Weights of a small transformer language model: 104M tokens.
Each number is 128 + 32 x the weight over its row's rms, rounded and kept within 0 to 255. Layers, rows and columns count from 0. Numbers have three digits each. The size before them is the row's rms in percent of the matrix's.

# layer 8 attention query, 128x128, rms 0.223, rows 0-109, columns 0-31
086:094183063169138093066127151121060156109092172132070119105109138128038112159110118080166149098166
085:123120148165149105149124102194075164105096135112136124170110115212131155092156083127139169128070
089:143228143098072135132199143160122088134161134128107098072154117214138129147153134186141108120172
094:105129089086086149172138090077117137129140089154167102207179154120142157167072134115084164137106
097:093158115100127108162092164140116138099126086116063145165163192096122118126057101151095123138090
097:060126142115170106147055107157105047079101171105153177175102153177167152105150132111117133140115
088:140164131161118107143134134096092222093094135161094087153148130109143131099162125137163088108135
087:170146076135131093130101119201110107152144116093108102125104078227158103134211111087103111133073
108:163147158108143144214099084126198135136117127108187142046115141059119106141086140123136112134149
082:090163116160144105087110125187117114130092097068113116138147147173120172125135133085109147094108
082:119139084087143174152178145145119113147134101167136125162176079085096163101084204214154203133102
092:181149109126092106152112172065161087197127139075140149153141132195132128163112174114170098085167
090:128149108131119145137154069109148116089149043105201113139187098097119132132114185136103132131166
087:108108143173102056224093172154113119122123119093170178132185206139176082154069114124110104095162
097:083135156150149217147107128113144131128088120093111156141094083127110186139089061098147106135140
095:172107073150100097100098152105112130111155163127169093165177138142182122091125133151139157097095
084:061091119162148032149155110092154127132083148143209146132143098138133113151166141125144116099148
098:142099120138125040129066112135146123108114133125129172158179166111150108108088159116193143157101
090:065102094158154134114137196124123158143143136140178166140081141101149103065118092082148084095103
091:150140124151099149053147107120090101111106134117186063126134130171082154149151100146130146153110
092:130126130118154158165155165148102188090114081088115124175106046129154152153152149063132200148092
099:132105127134124072092105134059125067104103117126093116112179127135049163090172162194149132106141
089:132081156105125159073131131083100185083169121097142153143154038069139132098106118128136114174170
091:155098114128156106086116131126120133139148141116120155128118110136140100069111078132192136114176
094:096140137068200135118140098134137128118111083148112119166166202125117113075102162099135137116140
091:142126153146171165142112146108147100136135051150129160140132096057136105151196131128112121117187
094:115172085121117135182156122157060165173131133098111112129124142105157111109041120152179115129113
093:127088069172093158152144129172155094162105110096143144154099118196138166105089102105141134112141
096:088151102128137128113154183118133085114082072166112092131144056170132081062139073120154109128104
091:093115144138130103095109136151153147094123142181122024159134150124136111114161151136133150120079
097:117191168139157097123196192140137107128106127145091191148148133190075127092133168126145133182113
104:129115106124110154140112153091122059146055131145109117128135124142125130130135095102041155096131
089:132163134107086142183126115189151126091049127103170120167127140116119169139156132150147198078109
112:081159096127166122170121178139163107124115137171107101171136188156144120117145091096114141153068
106:171180078134115143165101143101131127089125143140109166094155118155145069103186137098111148137149
098:140142114118164159120141104181148086107104102129083112222097129212125150153147127092116137159063
104:112114154144137126067117140181071123145084201090133112110102051119143106147177062129113174079125
110:129171105102105166124109121087135088137143184132073117107135148099095055136124174159126162159126
097:105120147102114083180117118129122105104124158090113142162125100138133151149159159087123099116110
086:138130131149118132118140144169072174076175165079073143131139095071117111159175084182100098165186
108:120123165138146089132104098176119087137160099107157151119141083147148124094095143096146159124143
098:149136121140068145107148111141125090118097091066178154134109100192102135152164066050091117109098
087:078061148182109079161146164119140083126131138135225193144133149096180164085122111060083101113157
112:132106135098110133088144141201193107142112156177162165111156198098088111099080162106144098140185
087:113064157133152175081122136096182159211156168136070141097114153142125169089063142108151125122143
089:085099098135124146148140112190196132117109095242163110107153133130149172045151128147143105096129
100:066087115190160139150146092124116113169084140201146138123071089130151201113128080107124122133103
095:122066120123112096187114124091104138158089149146146108068115124092139103152139105099095097138151
089:101084082119108153119139092088132156120200124119139076176166088072115149130094113144079111045125
101:113064129137181073157080095112138087139152157106118134192161118125119139198075138201100130132089
109:201096124091165106176099116135156135092188155094134111169094102074171148097124096125107116127142
103:121091151095110085151118090075111117164094169120079162140144178062143138142053142124102140110138
100:131152122123097133149104223144132139144125084160098155130158113143138089125094137084143099156132
098:086103186160137122101116095100100088099183122170141102163136073213175108125143146104159150132079
101:072157143119130131130138116112167066170101091153129123133150132176110136098102100161164101104131
098:148113135142181137125166181122154135121132148130164129121099069115121146071174113148182183135105
092:128145177114075146124131154112152135145129080140171141136138106119143137089065136048146119118178
109:094170164137202140093100155147157106134083122114123133131090148064132127111163089068125144138107
108:111162149158145126145136055058119163129131124138092044228142060076113131172144146157116165159083
084:090172120119113115086143111133103096070100168196089075066202139178182104156140106121127100130123
097:113083078071131175101116100135084116168129123121146077051182048153131119194103086108128125159144
097:103104106097108097115134119102120086128064112048199085180158052136173125164153170105099173151146
101:116085112108117178152092103162189094103101117105072188095138127164098116119189125099179136109109
103:125213139127104087159106108124123079209088118089123212134138087098159138146175112119150149109131
110:112125099118121184126081163186142101181164132143171145073176101155080166086114169110139159149145
102:138063145154166102081134109149121100147147142156123175108108124105123159096182112164120159120090
107:163161098160137097081170113137082132131169114138111174153119191088169144129100151210156081147116
108:142163163186103140153162167153128141178148113155133117108137119131136138129126151143155108124122
099:155129195147122124059143092182152115074106145129125196093085143134129141128143162164088149098108
115:162119108112122119159188100073146172179119121145132087121110126090139126124131115132061138168080
112:112124142131097104175097101160086105163144065113139180132144166104095127126098120076128094060149
111:074152100153151130114166099139061147149126108134190187167131071120076171072142079135113088166179
109:198139167162072123117094112091077122083133115144143088129091072153087092132155093154151093144105
111:137126151102104132108107103106138181095198133070085159159128132116110088125147128199151150127119
106:185145170115122131144184068159147143090123127132118068158089065166103165114137051166178123079032
114:085187172138115147099137157157227111072196127162151128111144099118087085113143106072136080102172
110:143111125111171118144140130145177126183136114149125127142075156118120117130139227109102157087164
113:139166089123104148053138168120115121112066121076144061151105078175134111151115174123146138154117
112:122165155143147132148191105123057163095124118189165112128090075131104160075111104142150120129104
105:203177116112167149166102140119128122182085135062121199102081072108137142149147172139124172123148
108:148107096130100134094138118181131204174116140166126068181099105113136133099122120083122147135184
105:132124101136116133135151073143113105113102139152122126121207130116161118162172147217135152109093
115:159095092118132133137118129182176151136181091124095111065185109179114154172117101078140130125133
118:101164243163164141162169163144112130114132115063125090169112103142134140108114125111176186097103
111:133133064080143193097093152131144096095134090079123119076137134108128152153136124194092178092126
112:199131145114156161176159171112124171118139151150138162157121157104070144164071154169101188138147
107:116146135135158166088098075137097130166116177111150121103129161100075121166114134141122131070122
113:171166212150175131149110082101064143133130123118111136124106132121120148074112126161152192093139
108:160120128136177131136160127097111110097092151109106180056121130068145122087165134076116113137150
108:171142096118134141128105064103059164134129113080092156150200103106139130103096140109123188139122
085:165129095098077128129137120068123090121148152148054081149154103136119136163094148104154119135071
104:170189126131143115115141136185086126141083077212090131116139151152133150169118104118139120148081
106:132111100177136116111122122181134136124160198098170149143082047185162144099106076136135138130129
109:113132149117159142091093147128158093146092164097106131113141105107112145142158110155101134156126
114:149135124124141110117138145145123124147127128092102100244123135091154106157175081151063129145132
111:157146094068140054217100059119100190118145170148164158133115135144120128143112148130118112117164
102:082125079139139126147100119131115144086137128151164061113115142138149125130097092143139132126168
089:138134080150168128117136140090120150157129198158177111162093130112164064145121094138141108057156
099:115142141113176095167125152106194141133144146094107093112190156182109119126082082145112141140094
105:105155141163096129122165167114172131103184177139150101172075136119130142092139140157094132174166
101:166147092153134163113108142116110166146077141113158072109079099151146127157125130104125112156147
098:114156103096168142148140149172070026124104155144161111117166113148099144145156114114108147122132
100:104044078113209130135156163146112149127149124114119189150099127126104114156135081083139099154144
107:107121116116153172147114081148114164104060196141138090128084085134161097152164092161105169130106
098:122129136106154145115130149105117137119120107186163169175173125122147147070131134164122108138073
105:132108161169131159145168079156148190137192134157130070134117130099030121183136170107119102106176
095:121153101078118134095132040186156119144065097129085069148123168137067110116147140112148136187173
098:084171097107149106143099134128092126101166149109136078079096205104141150110159122091076143135126
100:124121140123140143101183112147099133142140091156089105096112078180139081074141172112146161131119
104:208117152148174175086111162100168132148118150134162125112074129100166149110136151127133137124137
# layer 8 attention key, 128x128, rms 0.225, rows 0-108, columns 0-31
086:153162132184189088106139135140169097113083112160100147130107102098181094153084134134160103104102
081:139080110109128141096079145127096123139110166115165136149152099211121167103111109118128178182152
092:133164104148092114196187142106097144092139162112131111083137090085181149182130100119148052092151
098:106115107099109159153090083183129134137167121135102095156175094176135127088127197135071185136109
102:134143134119098114214107146164089127154132155141068131051096170105129090149101155143128123157151
102:079117106135123127146095110089187095113101124131108118144195157178172104134144113134083094122124
090:131084121129106115096133220119073140116140155125190094098093125096166086165122191140171146143177
086:162068083112122146150081091109120118141122100138159104148123083189143117103108104122132193115130
107:177148169110110142112058091121194150149084100137139167108161151140083171117135172103127138110095
089:110087110112161151093091107150092124143109128090158141152199093160088135152117131088142205184099
077:193141145121113120137141148125115156140135120095121068158166134076199119090089171126114125101110
092:121171078177104145161157124064132073165093136130153151141149120157120136113112172140139140094096
084:125154092142121152137136076125149064184129144095116131134191101143164115162112213093137131095080
092:132143147137037110155155149149091075135094172117093188087153114163199137131098147130082142093142
092:082139168155190230105148105120147114120167112114138098118143101161083116148121092110108135212147
097:117098100121088107148120127133110190120113102107179099132152077138151167111174132175127074122077
084:093093102137147061088122144087137077124122138122114196137142098162120117082140110105137154134106
093:109172113144122115120160096106142075106091105149151137160172106122151148101136149131090156179081
085:096114203106181166124121156133158099120182121100105152117123107148129083078102081148108152147107
090:141119099161125150070131126146127136097134140159127147157113060152116233104170083087175143132153
085:207136109135146150108119140136087137159126118087144106066108112150183058114163125121094151090151
095:143091108139146085158157128157167081076108131128118125136163073150172078150122171135130138091135
088:082071126164131153039127124082118170159148095142150091147102123155131145049120173128121104127135
094:107069096086141131096087122101150120124124104135154128167130055130141124097116035161135120138139
090:119143084115142086106205169138120136144114119128158148118216131111061111162112197104143185138123
090:147091170078141169119100147120083134140147101110159112138142115106144124128134109089110210084192
083:109166086152116149155151118163069074149105123100127031147130095065160149036067128117145116143093
097:122132099119124142172083115136119125151085092111097194156113036170117151125073075103139108080134
091:094055123197097156167145144088096082142136062130152132098104082147125116140116094103155175151155
091:149130201131139109070128173187143109085151129145114074140118153113103105159187202127132183156118
097:122130100102236118131143168128148143095102128093078159131075147112112119101185143108171100150124
101:092129089173099131148114113198105104146092080125107129098101116136118100161155078133100084088117
097:169211093129120073142121127083128142068121165118173184085122120164169152135144135122152112154096
099:131103105181138072138143097079148108133101106140102135140120181194112124140113165133107161119071
098:132109042050150092091141110125137112139093155091122093131094113130174119157110065133129161126165
098:089082100100193104120083120159132116131109082131143108202140144156099114141150123106139138205096
102:116034112185112155059103126134124203111051092138134130140075105195144138148117065132137133145155
101:139158111146150139148135087103173161181181138120101106139069159071081138100129096120142109072111
099:126116168104102064190083147091139139133090155142095116161135156133178099100115142120060095108113
090:121096135106177122079084176225075126155137090130134125134134096163122149121093077134140113107170
103:211164144123156151150210148112129197116178173157124111068154147144136141161152226136117117098153
097:158147072136138192168164131138151143156074087171140144176104131155085108129128094092122135084135
093:037133196169152138168188159131123086147139124133108160089128151223140157120107147120084122117111
109:073160139124097196153123134169198173077131097160138209177163149166090151117129157160146054192107
093:129118181089189121138100154103118192154158121101122101128176129117087183160111175142128086158148
092:017122125131101102111177080102094116081148136097134129126164141145121174131136159140098149161092
094:077131151127158117166131118099117106143078101082117160120122108170116168102114122151104087092153
102:173108147118115110160156083109144137134093106136091131079084108188150098154147093132093172070174
096:048100123116110163123137123106099164182152124095118113151152101124089175110065103130126164109113
105:149104158109086071157087118144158092128133129119146170146185121136187197135153075096058147112090
101:126102130111129092159073072088127184165104158135128127101089121130151109083144119163107120099065
099:113080128158143126164070144146123136155129157102120159167125127147127121137111124165090126159136
096:162204125080159151210127124094111110128139072138150147116121151186164129175157182081185143179177
101:101088110077126138096113217092080124130163127129156116165102121153159132117148130074118199179166
095:072120144126129128117112094123114018106134127097080145165124121074141151130140097118139162113121
100:128149188111137164141151147160173175111128115111141110077156133115064146153100115108177127150083
096:106130140171096197155152135083193128124107163161096170109090117112144079120132097164118107183151
107:097132187128164134125136128112159164157117063118112111092091164141103091149181063148162117113173
102:132064108135139195096084144153091165154116141086111125160114103128080077087088106110114188095139
095:147142117143055086102196147088146101101110160106103084156149129126150152130153112116134146086167
099:156124085148117214106110093203127138152107115140112108155140077171103135135140128107127138121128
098:126125110110098209060108105066122127111096181145135126129151069193163103125141180105128173108099
104:111069123103185126100134131125080104114077074118104125143079135105122116152094096098142151139164
100:134177164115104156155108139088113122156104123113145156169134202133152139141100064137169098132130
117:169161165105143184197143125126170099127114108187105216155121105101155130114124162123120098108147
104:077061127104171104111098121180122109101100106113152133164080118098105148134120136112092104138112
115:137133136150110095098130152156099141146215121123139140144185134097129140154147193182125067114081
118:144179136131108148167145113156153144089129119105103166077064131125112149149108138116138122167105
114:182116173144143087112143149072153151061104150108161107142053136068167095149094124144141091109132
118:173127137131108165190130061142138137164113147115087161136140111101106141114144159099116091086068
118:116135106152152172105160143157082111144109070128094189153051161142167120107110126164098146061161
115:075152123144144201134153124093129075160137126094119187203148107130106124138052110136123100127126
114:149103129155136154111093160141074140159124078152154087142059098136070120074123106070122177084121
117:152115125135059143117093129117111184069126148137151088147152115116150055095106134151159162169157
108:160135130062126079142104115068108151127160101096109063126115090114153128096158056141125163134139
121:086137130093159120140209149050182134107155131116079177161134109121107157120170096095143123139187
118:185128160076155140141114098088151132130161104133139133174132180168130061087153138224099121140129
114:099142113087141215092085142158079134091100139102149111152128127127095101111152141103104121098141
122:118136165170125136150153157134089119137132164079135103128126122142109101100156156138128135066150
112:201127202126203134099092103129149143217123085090129169104109127081163160157148086117143089119109
113:086041099135141156077140091126125179118119093151169125168108117126108094139151105123128142165124
114:124116137175129112135162124149108158112174148161179113140210142121120142151121183100156146076059
119:182135139159106123123164086171092116130134088126104110122183129115114138153123151075124191147083
123:100109172175191148149121151151084122148159117119121119125094124078083141158145141115155141138126
114:172143097142157170102137065086097177104126172140147118100124119144139207174119163114149122096134
121:188162155098153126125039145158116115090172153130154152166128131063144142102130139116089114181074
114:153097107216092141155137083105149182170095158147114094149121130124099096149158071131121090063128
118:208147168114118172126108194132174129147151121103134097138132157095096141112059090137115116077107
120:144161099123186117136213104167163106174098136112133084099118177109142129078141114155141091136091
114:180134117131116162103090102106134116172114175113156091172115115132170086132026141175167155121131
094:173154129109117099112142158072138084140143126133095098118144130092165174107116134129119140077160
113:149090112171139116166145121175106103125111123145130113153136172150119115155149129091120113197150
109:093121154137133135093128143156138146136119144148164126121166074150116151072069120135051103151067
122:147122129191111092085134116103155058145107162054119121125101166125134189160123108105151135103121
119:136075124154103106104098111142152124103141091166127176151143169170160101099190093117094172085101
113:096155123101150128186111116125128201102120144131144159104132147181198131122140182137076140107091
095:115121096170133142124142134117137140092145125139157093121112141152123157117061161157069157133150
085:173128060139110203065164078085121116089102161153201156138172159096134123162107142142155099083113
088:151128169147135094175172104153184118092161151137119142138178137113185089162158119104095125066076
099:113137102122021113139203118132161139088119154172146140144122149152045150139118130076055107118099
095:146115113193084174123057131108094126136125135118147091123097125137150123096156148123073130132083
092:128155131131111122113181173157103076108047137133141085092173087142158142148048157121236106080131
092:120096093104098191063156130120142097127098087143126130203107121129133154095145073138146112131114
100:130108148113188156131106116165126210084147121121198112091106092160098150142167132175061099120159
087:114144120139125155118137099076128138139192105117144109152125070081189157109139172177152084146136
098:115102077113141157168183130130133201181075139133138116131122080121091133121115082135137133132135
093:113125029118103037136126149194160123115119139113157059100118169132120163160141091143185097128083
095:182205069084109136133108115179116100092087123117136122117129116137141094143215137119086145196120
096:138145106088215147134072118157080153140123119166126147149155050106132129109094127108145114077124
# layer 8 attention value, 128x128, rms 0.24, rows 0-95, columns 0-31
094:088103099141140121135143105081108162146079136118156108112148139086075143150119122132083109026164
078:115057172091197150076095103139148119156219184160160119120142083144165121094151162107107136145100
081:153163142140157138138156074160107134117098086196130108160078138135111083123132119135122154145166
087:127142153136148161163159097138147133096136103140098076220110127154151167116115068173102134151167
084:145129116147148097143155135096142099140125123162195014121089077111054141062141132134130163089156
092:126079123173142125126123093145129134129110174117090125162134124149070091126109116112115086172138
094:105101113095094151146255155116176140124136122153123103105105148150187150150083158134135160122163
096:122109123127162190092148133111112125124140157165149173100161087102144134125065119110125119135185
080:145193156126127185120132043140151116080138140136081124192125162140105147118114159116137142103120
089:127124112112098185213117196147108148190080117138192154124102111093204115151126132125149139091102
081:119120130104109174093147158147163157173076093140113097070107062131183073141126121084119136088111
082:129098118157128142131087153130118151120124115110131138176135109074175109142106128142083108118065
095:119174125153097124206106107112080138107124127095143111157130157162141084094136037126146158118151
092:152119146158150181171161184114120101146131141166142008168142106115126166146119172145081165157178
091:080080143134144104126098089109113135179075130174202144107131149137175145130136118099068202089120
091:145112162114105092133124063086109161126114135138097154100102146080103086114152206147123113146178
081:151142167076157074134118122135110055124159162134198124135129122117143118133080120096118157078159
087:125161122069106124117167161131107161124157167164221159103130103073147114150067147081171106137143
084:111111163154143114128160161120119140091108134104068130200088175171161140098150082104088137131127
078:153165139128070094104120198147077177084153127156135136138153114105147073163138170141140144116140
082:104118066130065147120102134123124195109146124108165206139093111149178128162158097157182124095114
080:192094114110166142123099099115056067154180151150139108130121153113138128126150148146112136185081
084:115164178112130195168137128161160064091046113127169093067133165176181125145103111124085143170101
090:117107135122092125103148123130132142128136129113128129137145089143116184181166107114126026118080
080:176083141151092141119120135151107102104111130105104141120097175146125116092085126125121130176113
083:125135176109063149139141161136163125150157144099159196107149130086130111109167113076121152124130
093:121146110165162121133135188131147191081103176153079107123170096134129132161086123109086089127169
082:125114105184140164175075101121164102141112069161095098093105125174176144115155124141188099121172
088:098110185134132055128131188083097147170164141111134115169118134096106188149170099197131118101117
085:177146132097141173141130165161148138133108145133102115120079156186122099133100195162129122149081
084:133056156117217138117107146105122141079165123105092122108069122109147152124195187095070073083085
090:113140127076082120144143094091129114190109111073181171130118073126109169171122113145206133165146
094:130158070069143107141120126132145142078135089087123150132115169110158102107042084070142114136151
092:161170092139144124202112128160104149147129080116128170162086108117124177129139100150202116127149
091:119104115132082188156069189146059111142131125108151172114179180148142083135113076106207144139118
085:130120120191076134137115144136072100149172104032125146134173082143129070109151153156120116125112
105:094135094180135141118107098099103133176090165119113093159135138188141149101134122190099112159120
091:134167127117155074172128134122118123102141133083132064133148097130111108158159143105122134160093
100:112114159132127157185061147213101108131046062135160103115126127102103113126097108118134155121104
090:165114113082114129142114151114166105061123180100159141168121117146068060141087095127139149127146
094:164143116117123130177102132152086098156135163123162110111158123088087054114140156179174164131127
099:136154153144127127144170105125115078156138125147138106093096127162159118040093108124150130099155
098:135129138116198139149069100131183155168146097136161149109184118059114061097145144113144125133166
101:105152137134128150120099150133104140109117120092158143110099085141159152131089078122142120137122
095:072073125127138144131114096178157118087091158109114132165163137072156158197104084117107117137113
093:131112138136142141137164122154149115067112121135151131169117140143163097121130130156095159143092
094:171116091071120125095105139202218122145135102116164101109119131076131137110124109110096146135199
097:051115163137156099120086145150140076107158117143154099102117156128110133138104143149175090082129
091:085133158141113059119079153106162104130089080143186127151153124157103115172121152131153108159149
090:129128129089123156160180145183109139124137164140031087196121122127151115158135074088140126120111
104:133128146142113104115166098090120131129076160042149125149187126085115111091152137163094147114138
093:106094124113109104110120141148127100216122183091189155121139122185159102122076158007103143117187
098:110122133134095117120100173144152120171144142086145138152154100125082098169172164168130106131158
087:166057123119111118137140103142127157141098145133173111112140180122149147127079131114087131191133
091:143096097140108154167126120142089129141118119125116095133126147084181141120098056154127203093073
080:137106169137118108127118149135210142121133152129143150124074130071082163137126192141165222072165
092:122115196102132182120124112053096105111115140201153137098117156166138147126092206142132157167098
084:144107102158135111101079176131143096089143120078112132107134081096126148071104084161147154099096
086:104075084131131112153140094189148124133127153176130097084105129099173117178008136098153146148156
093:122120062077106133177150117079119081172147102109077184107124131088122071100177146165086146102108
096:148138088152107129168106140144079177104122097118142106144106122115173104132122140205147122102133
097:163140116144119118105130139153132078073206086109114121075116180177083093168098098101124067180110
096:131122133128087104111090090130124048115112086119076141118129168170141158112153142136181117114171
103:120140163174088118126098172113111159101120099102094109164171042130141121175071130063202133133091
124:067100128093069137147130130107169172181105080166182072111157112134127107118137086103121104114075
107:168110067091136140182144151113160109134120126173173141156149132108143154100157099112130116086116
128:117126164117105115091121112189104077191110166193070116149110127130059087146096141166163133092121
123:132126135159155044140099148109109126083143121172087136147180102109124062123181106120108097141063
121:091109044162159115104116147135181140059128159153158131060083103131110100081107138146101124119106
120:178147108106108118129155151124108120096118165145157149103083128102046091135171151110153087084194
127:103161176119169162131095144155122180176060102174108130168151092105185130054096095140099128071020
112:163130134110137102186147120127110153116113108106119159192118135134132125140156078133138140164150
127:130114146086132090159129059134130095083100143168147140162131096124150100162160140067176129032146
118:122176145159099091104088081094130082182104156157146056143107161141116099129043186107130156131138
129:163128107133106095077090196161159152154178131059079140188079145097151142175111167115169093136147
119:125147136118203053115150133158117098109147148081106144151103131174105134197088080163132159108072
117:130115131129132098154175081142147100121230107097136151158068148102033193104113193126070104149188
124:097179169159125131175160117115100120138114163212067139127149053181133157165108113116185114114106
117:069110144115066125112135101157093171114148173122108101104137074133109052153083142083083163161135
122:137151088153197112099143162162188164133147154177120142155122104133155152071114086101145085131153
128:087160180123123133100097143120129145197085124166158152071156177107156207063191126238142129096143
116:142152091236166152097139108075154219142053151200156163154139102117132141159162147168100142163116
127:118114103178152154138134137098134109175092186128121161127163123131152051068166175084112156066104
124:145148164117095144050197148127158124191166158110132133079134181126099127150164189099158149115087
127:103130103117111091079103102120144170120125138136125092162137039131059155131154150115151110131124
128:108170122140102158143080201103100109133148129090127115133189088111092155149168139142186129123121
132:113132151085135155129083149092127117127088146164148127130173126204086077124140118144162099079128
121:113109152147205139115192134177150196154166162139153123119212123095159102157112144119090158128150
118:131106137174112119116112123074128092093139062115130166134155141120112148115112103153107085171124
129:067133078144133046113121108130184124089141063126095071131096134100149121168118137119148106060223
135:153148135110165141161102131141168107119131120193147050116103100129090152144103138125046128163114
129:092126163124113136127102154125097137137126154164135151140122135131111161160125132140118137129104
125:096137120147152089188093163169152127126081075141147106090115109131111145105157110183138097137116
118:153128134143089119115110094140087188071227134118099150133118115084132101137136114130094128148158
126:145100113029124083049128083151076127146117181133128175112149180161120149141066118141105097134110
137:111157160139074122167129078095132105107148153117077145126055074109128126145095143148101169181162
# layer 8 attention output (transposed), 128x128, rms 0.203, rows 0-95, columns 0-31
090:183190137063159159122161168133133113080168111099118117154120101118178093118146108205170095175055
075:169152130178094134141127129100161141112123141117102125153092149053110188154119111076153145118132
074:083152112115105113091148136130187143110123132082126177097140100110128158094122173193186100117146
082:140171129151090104125146107116133114192106145137114127061148082097084099142155075111151107122122
075:078102159165103108149067139104097104112089166102087159110171114174106157177135122177082107194142
084:118167134082117181161149157155092119129146081132148156079140221135129176149076126158099108168177
085:112119171131124088088037124134093072137089133068158125180159126155128113104138125120123140083085
097:117124185096092124124174074118162130141116145090131079169099097153153149125140063147128130149065
073:133072123173111102108104168145125183130103167122128068069139164108126136081146113118105124125103
081:090132146108130126060157119134138097199196142155098101142137103154097149128158108132102087128101
079:100124087164153101101127099116078169109150148137145145125151153181111183140137205158142156153111
082:143130162095157157069137135127142139168134100133118195113155131195133098155079089042158172114172
086:161093128091116124114080159107161126118147076099095125121151165145138136143099193172115078116115
084:131111143159143095140123073105188109083105116147126187100071155099103091175147135128108109143132
088:136135120086163108138180168152106186124133091101068154114174121095146095167142117102183103152097
090:135133118156093094099090153176157131164138060061221111163080119098078157162077051113145184120121
075:104174136139120085099116144103201132149163130112146108154092169089097085100158130147168161142134
083:140121142142122134111086136160111086152082114131137105165098136125139127123173131113117207193124
082:138186089106113172078149073129143113091120123143114104087154122094105127107111112174140115146159
078:087119086105102139113169133145180021123075143146106180104103152129117122140085100097084088137124
079:104152136151162123105157145154156099176048114151127112121198177111095160112088119109130140128079
077:132120140167093151127127144094168073068115080166093163130124191119093180121130099073154090107136
082:069151072123149081109106116158115138162117102131052168142153114116081131114135197166146146065160
082:131117136116081112122145116133166177124143159153136153153086170184106097092130184145111179138144
077:064170129149167064139141167121101110133177120158128146146130118113158149181159072135118099071131
077:117131118179172097156093095094110129142135125184092087118140142133143119178079161172157118116126
085:148109154138141089136099077169088140202104065089144184083054178134164139120109091142141073144114
073:156147090120115071127156104124086145135131132084162110209168153111108110190061161109094119172071
088:160139090152102125106144113172096091114141124146089114098114101160176110116097103146155139139117
081:140098145152162076123083091084196131153155080098129119138131133070138145123144070091118091142183
080:138099078147038113120159103195095155085154133147173113095202157170149125100151133117189131166116
077:132206099211131122099126184137153152127102157149134100128118087191142145134113121124133132150110
097:083106140160110091135108139098124116197083078172141141104143128124154162102143153155130081115146
096:132124185134137165097133094132168080129155096173151131112163115164176100192103139123075107113173
091:138112116071125111111153138032101143147095097170166117147124108147117184139099136128091173095147
085:136081116101158101099138129109167140085134119159161155129107120099122192109114101180150111166194
093:164143146126118093144193131146136153093127152076137122130137124046147087126105110088127162162128
106:133103079118115161173122116139143084084055091181123123128069187161151159090171124076159173166084
108:090116103129165127067156112156192166108127167131081153112155075145143079120096144114164092111084
095:074142121138150128117134091101126132158146076098100115063105157133131137135197167124077099147168
093:115159188207112112047114173102091113079112097121137148144156141110190152147139086083089108161124
100:145138138110157154114077153122123111115144126160134163193100075110110157104126177152113138208103
100:165086125135086125102163151104129081121096154126121090158107089185190171155157121125106116051102
096:148096089086103125121142129148158106117090152101133162126144110078115105132129137140132117157184
100:169138136129109108095102136165114156095166134128126105068085220163093184149118171125181172127105
091:075136156116094110142094199148088199134091175146087188066122154114109124148103116066154120084125
091:113175128116125157124119105115146130106160076115100148130154169192115108155109170144111139082112
096:139136115127043121141147130151092164114133086111153170154138149138126132074160130130074165133101
088:180160082125095127173139097092051109136142128120075099066162137102148070134112095126118136090105
090:175119159132140100074110185101147101125130150095197178052141140156088111126137145095117102080120
103:178175180110125109157103178125103163174175197170114119103077152159179128114111099115150116150088
090:166144138157135148144088148135102161115094058130128116131144130102116122086114165201120157097111
090:102119126112118118090108099108160088111097101124093134097147126169122100139111115112107135124113
092:093173070127093152175113178139138115048156141161066134121113148154107065107171144088151160123106
093:093098115138099058142172127117107152125099090166160167122143147119106053150144223124173099165120
084:115119111109077168146112175142124100177101150135144110144128135221131167088123080096062077131134
086:163147060114138100100112142145104077086136100072151175146130127086070145113179105139132120078116
086:174168156067158147088152171112133112172078108122119139146091161123100090095112155103138158217127
091:165132198176102110176124098195112130080136149116140110147129123109086146098175152168137098115084
080:111145175156107154083138119048161156143156063121149119141111143122188125163133145107143127160130
096:082073144101150155111141108163155090144107172075135116138070151107120048087119140118178132130081
092:093168069070106120138099062160113132124106129119156097181104138088177125129160095113116209125130
104:168085138141145100101117147076147186143108146124172144111143165090088081163099138093067152079074
098:123106101138192107145141082136115108202157144179130184105094133121115151099131142134048110179137
126:196143127151138120123188127142048093127121121134065140124088096120137111120130143176132107140143
118:118121191146119121058128101119172122106166126145078098193116155130119045128156117141143123121094
132:114148137186154166119140117089120144137142184109128109099142135079165137108163140110071152156114
134:102106082096110134134150086155150089123113121135146152133118138092079136086150127140135209156160
134:085103166118101120109157130124097121186147095127114089158102113121141115131161200148137150077103
148:109150116124099142073095106153145037139082166089113162121181144135161163122123131127133139137108
128:172138103085199140056193110116162161047113112142141156102130142117114128142210195093118104150123
129:118125139119111126124159137080132131153128131110116098109143188056159075140084139155112118124190
134:102159149170148142120086055137146174149171119110139129066132131116107194110068155127163097102150
124:105144075132074146155143138121117155082181133096143163152093132127149118125171083094132086159137
142:116168100119160097156120067081199087139146086129213094083125094191133163117132136142111146144163
135:119123125114070175094112085104195150157097173105116147129130144117146093129088179103188109172204
128:106131077123045146184086093156057156128118101157146119136133064109097097155087083112171153127085
135:179070116178088165111138080075137086154112118104147210154114125170152141143119125079119101051145
125:189131192075101090189165085140142085114082071137173153136142126089064133165169118161117138134111
137:137110168083085167147155088119147109084132135129114089109082089159082137116113146157127155118126
126:182095138104114137109143198168125161107107143153030172170173074091116155142119116081159170150153
136:110147121114178167121255122134108096102167103140049105104137128137085146170096045092176137143143
136:165175121126106118079164121158081192135127122173078142134104161137118129117145118157069074135131
127:115148128152157145175086201115085167147103166106097117134147119135104137131139042146163150169155
128:188094097093170207165166134137105073119175109131164103100097123177212155128136155123110177142159
135:123113096154102082130148118142134158181113118171086144130136114180175144100105158156111166048139
136:179109094174133117107179158064162151144131120116123156121084117114106133131136098142140124154095
148:186164134101096145063122113058092115150129160153172064150147144136113120145177099152118113101177
126:163151115112121078139121136104146152099122202122120127103077110135156144106137100152037147081091
131:142143099114135142134119071096128154145135135118141156195169062160134108144098173140141123127056
129:087150175131124189192133105090098126072089150126126119116165159147138106104106174125130121120148
131:144103106202101090166124096147139125090185142125122165115173095125114189156116170145116137185151
137:119151109183124137062138116108142162112130109176100096129164062085145103176154130157086180119175
129:092110168128154126127153137144128155164127120071155153148098067203147120132143159101102151153113
125:098135125212114153215123132099173139177076095126118072129136141026098108127187140103104155105098
138:175176033123138124151154136178170092147182088097179134163136132198067147085130171112132044128133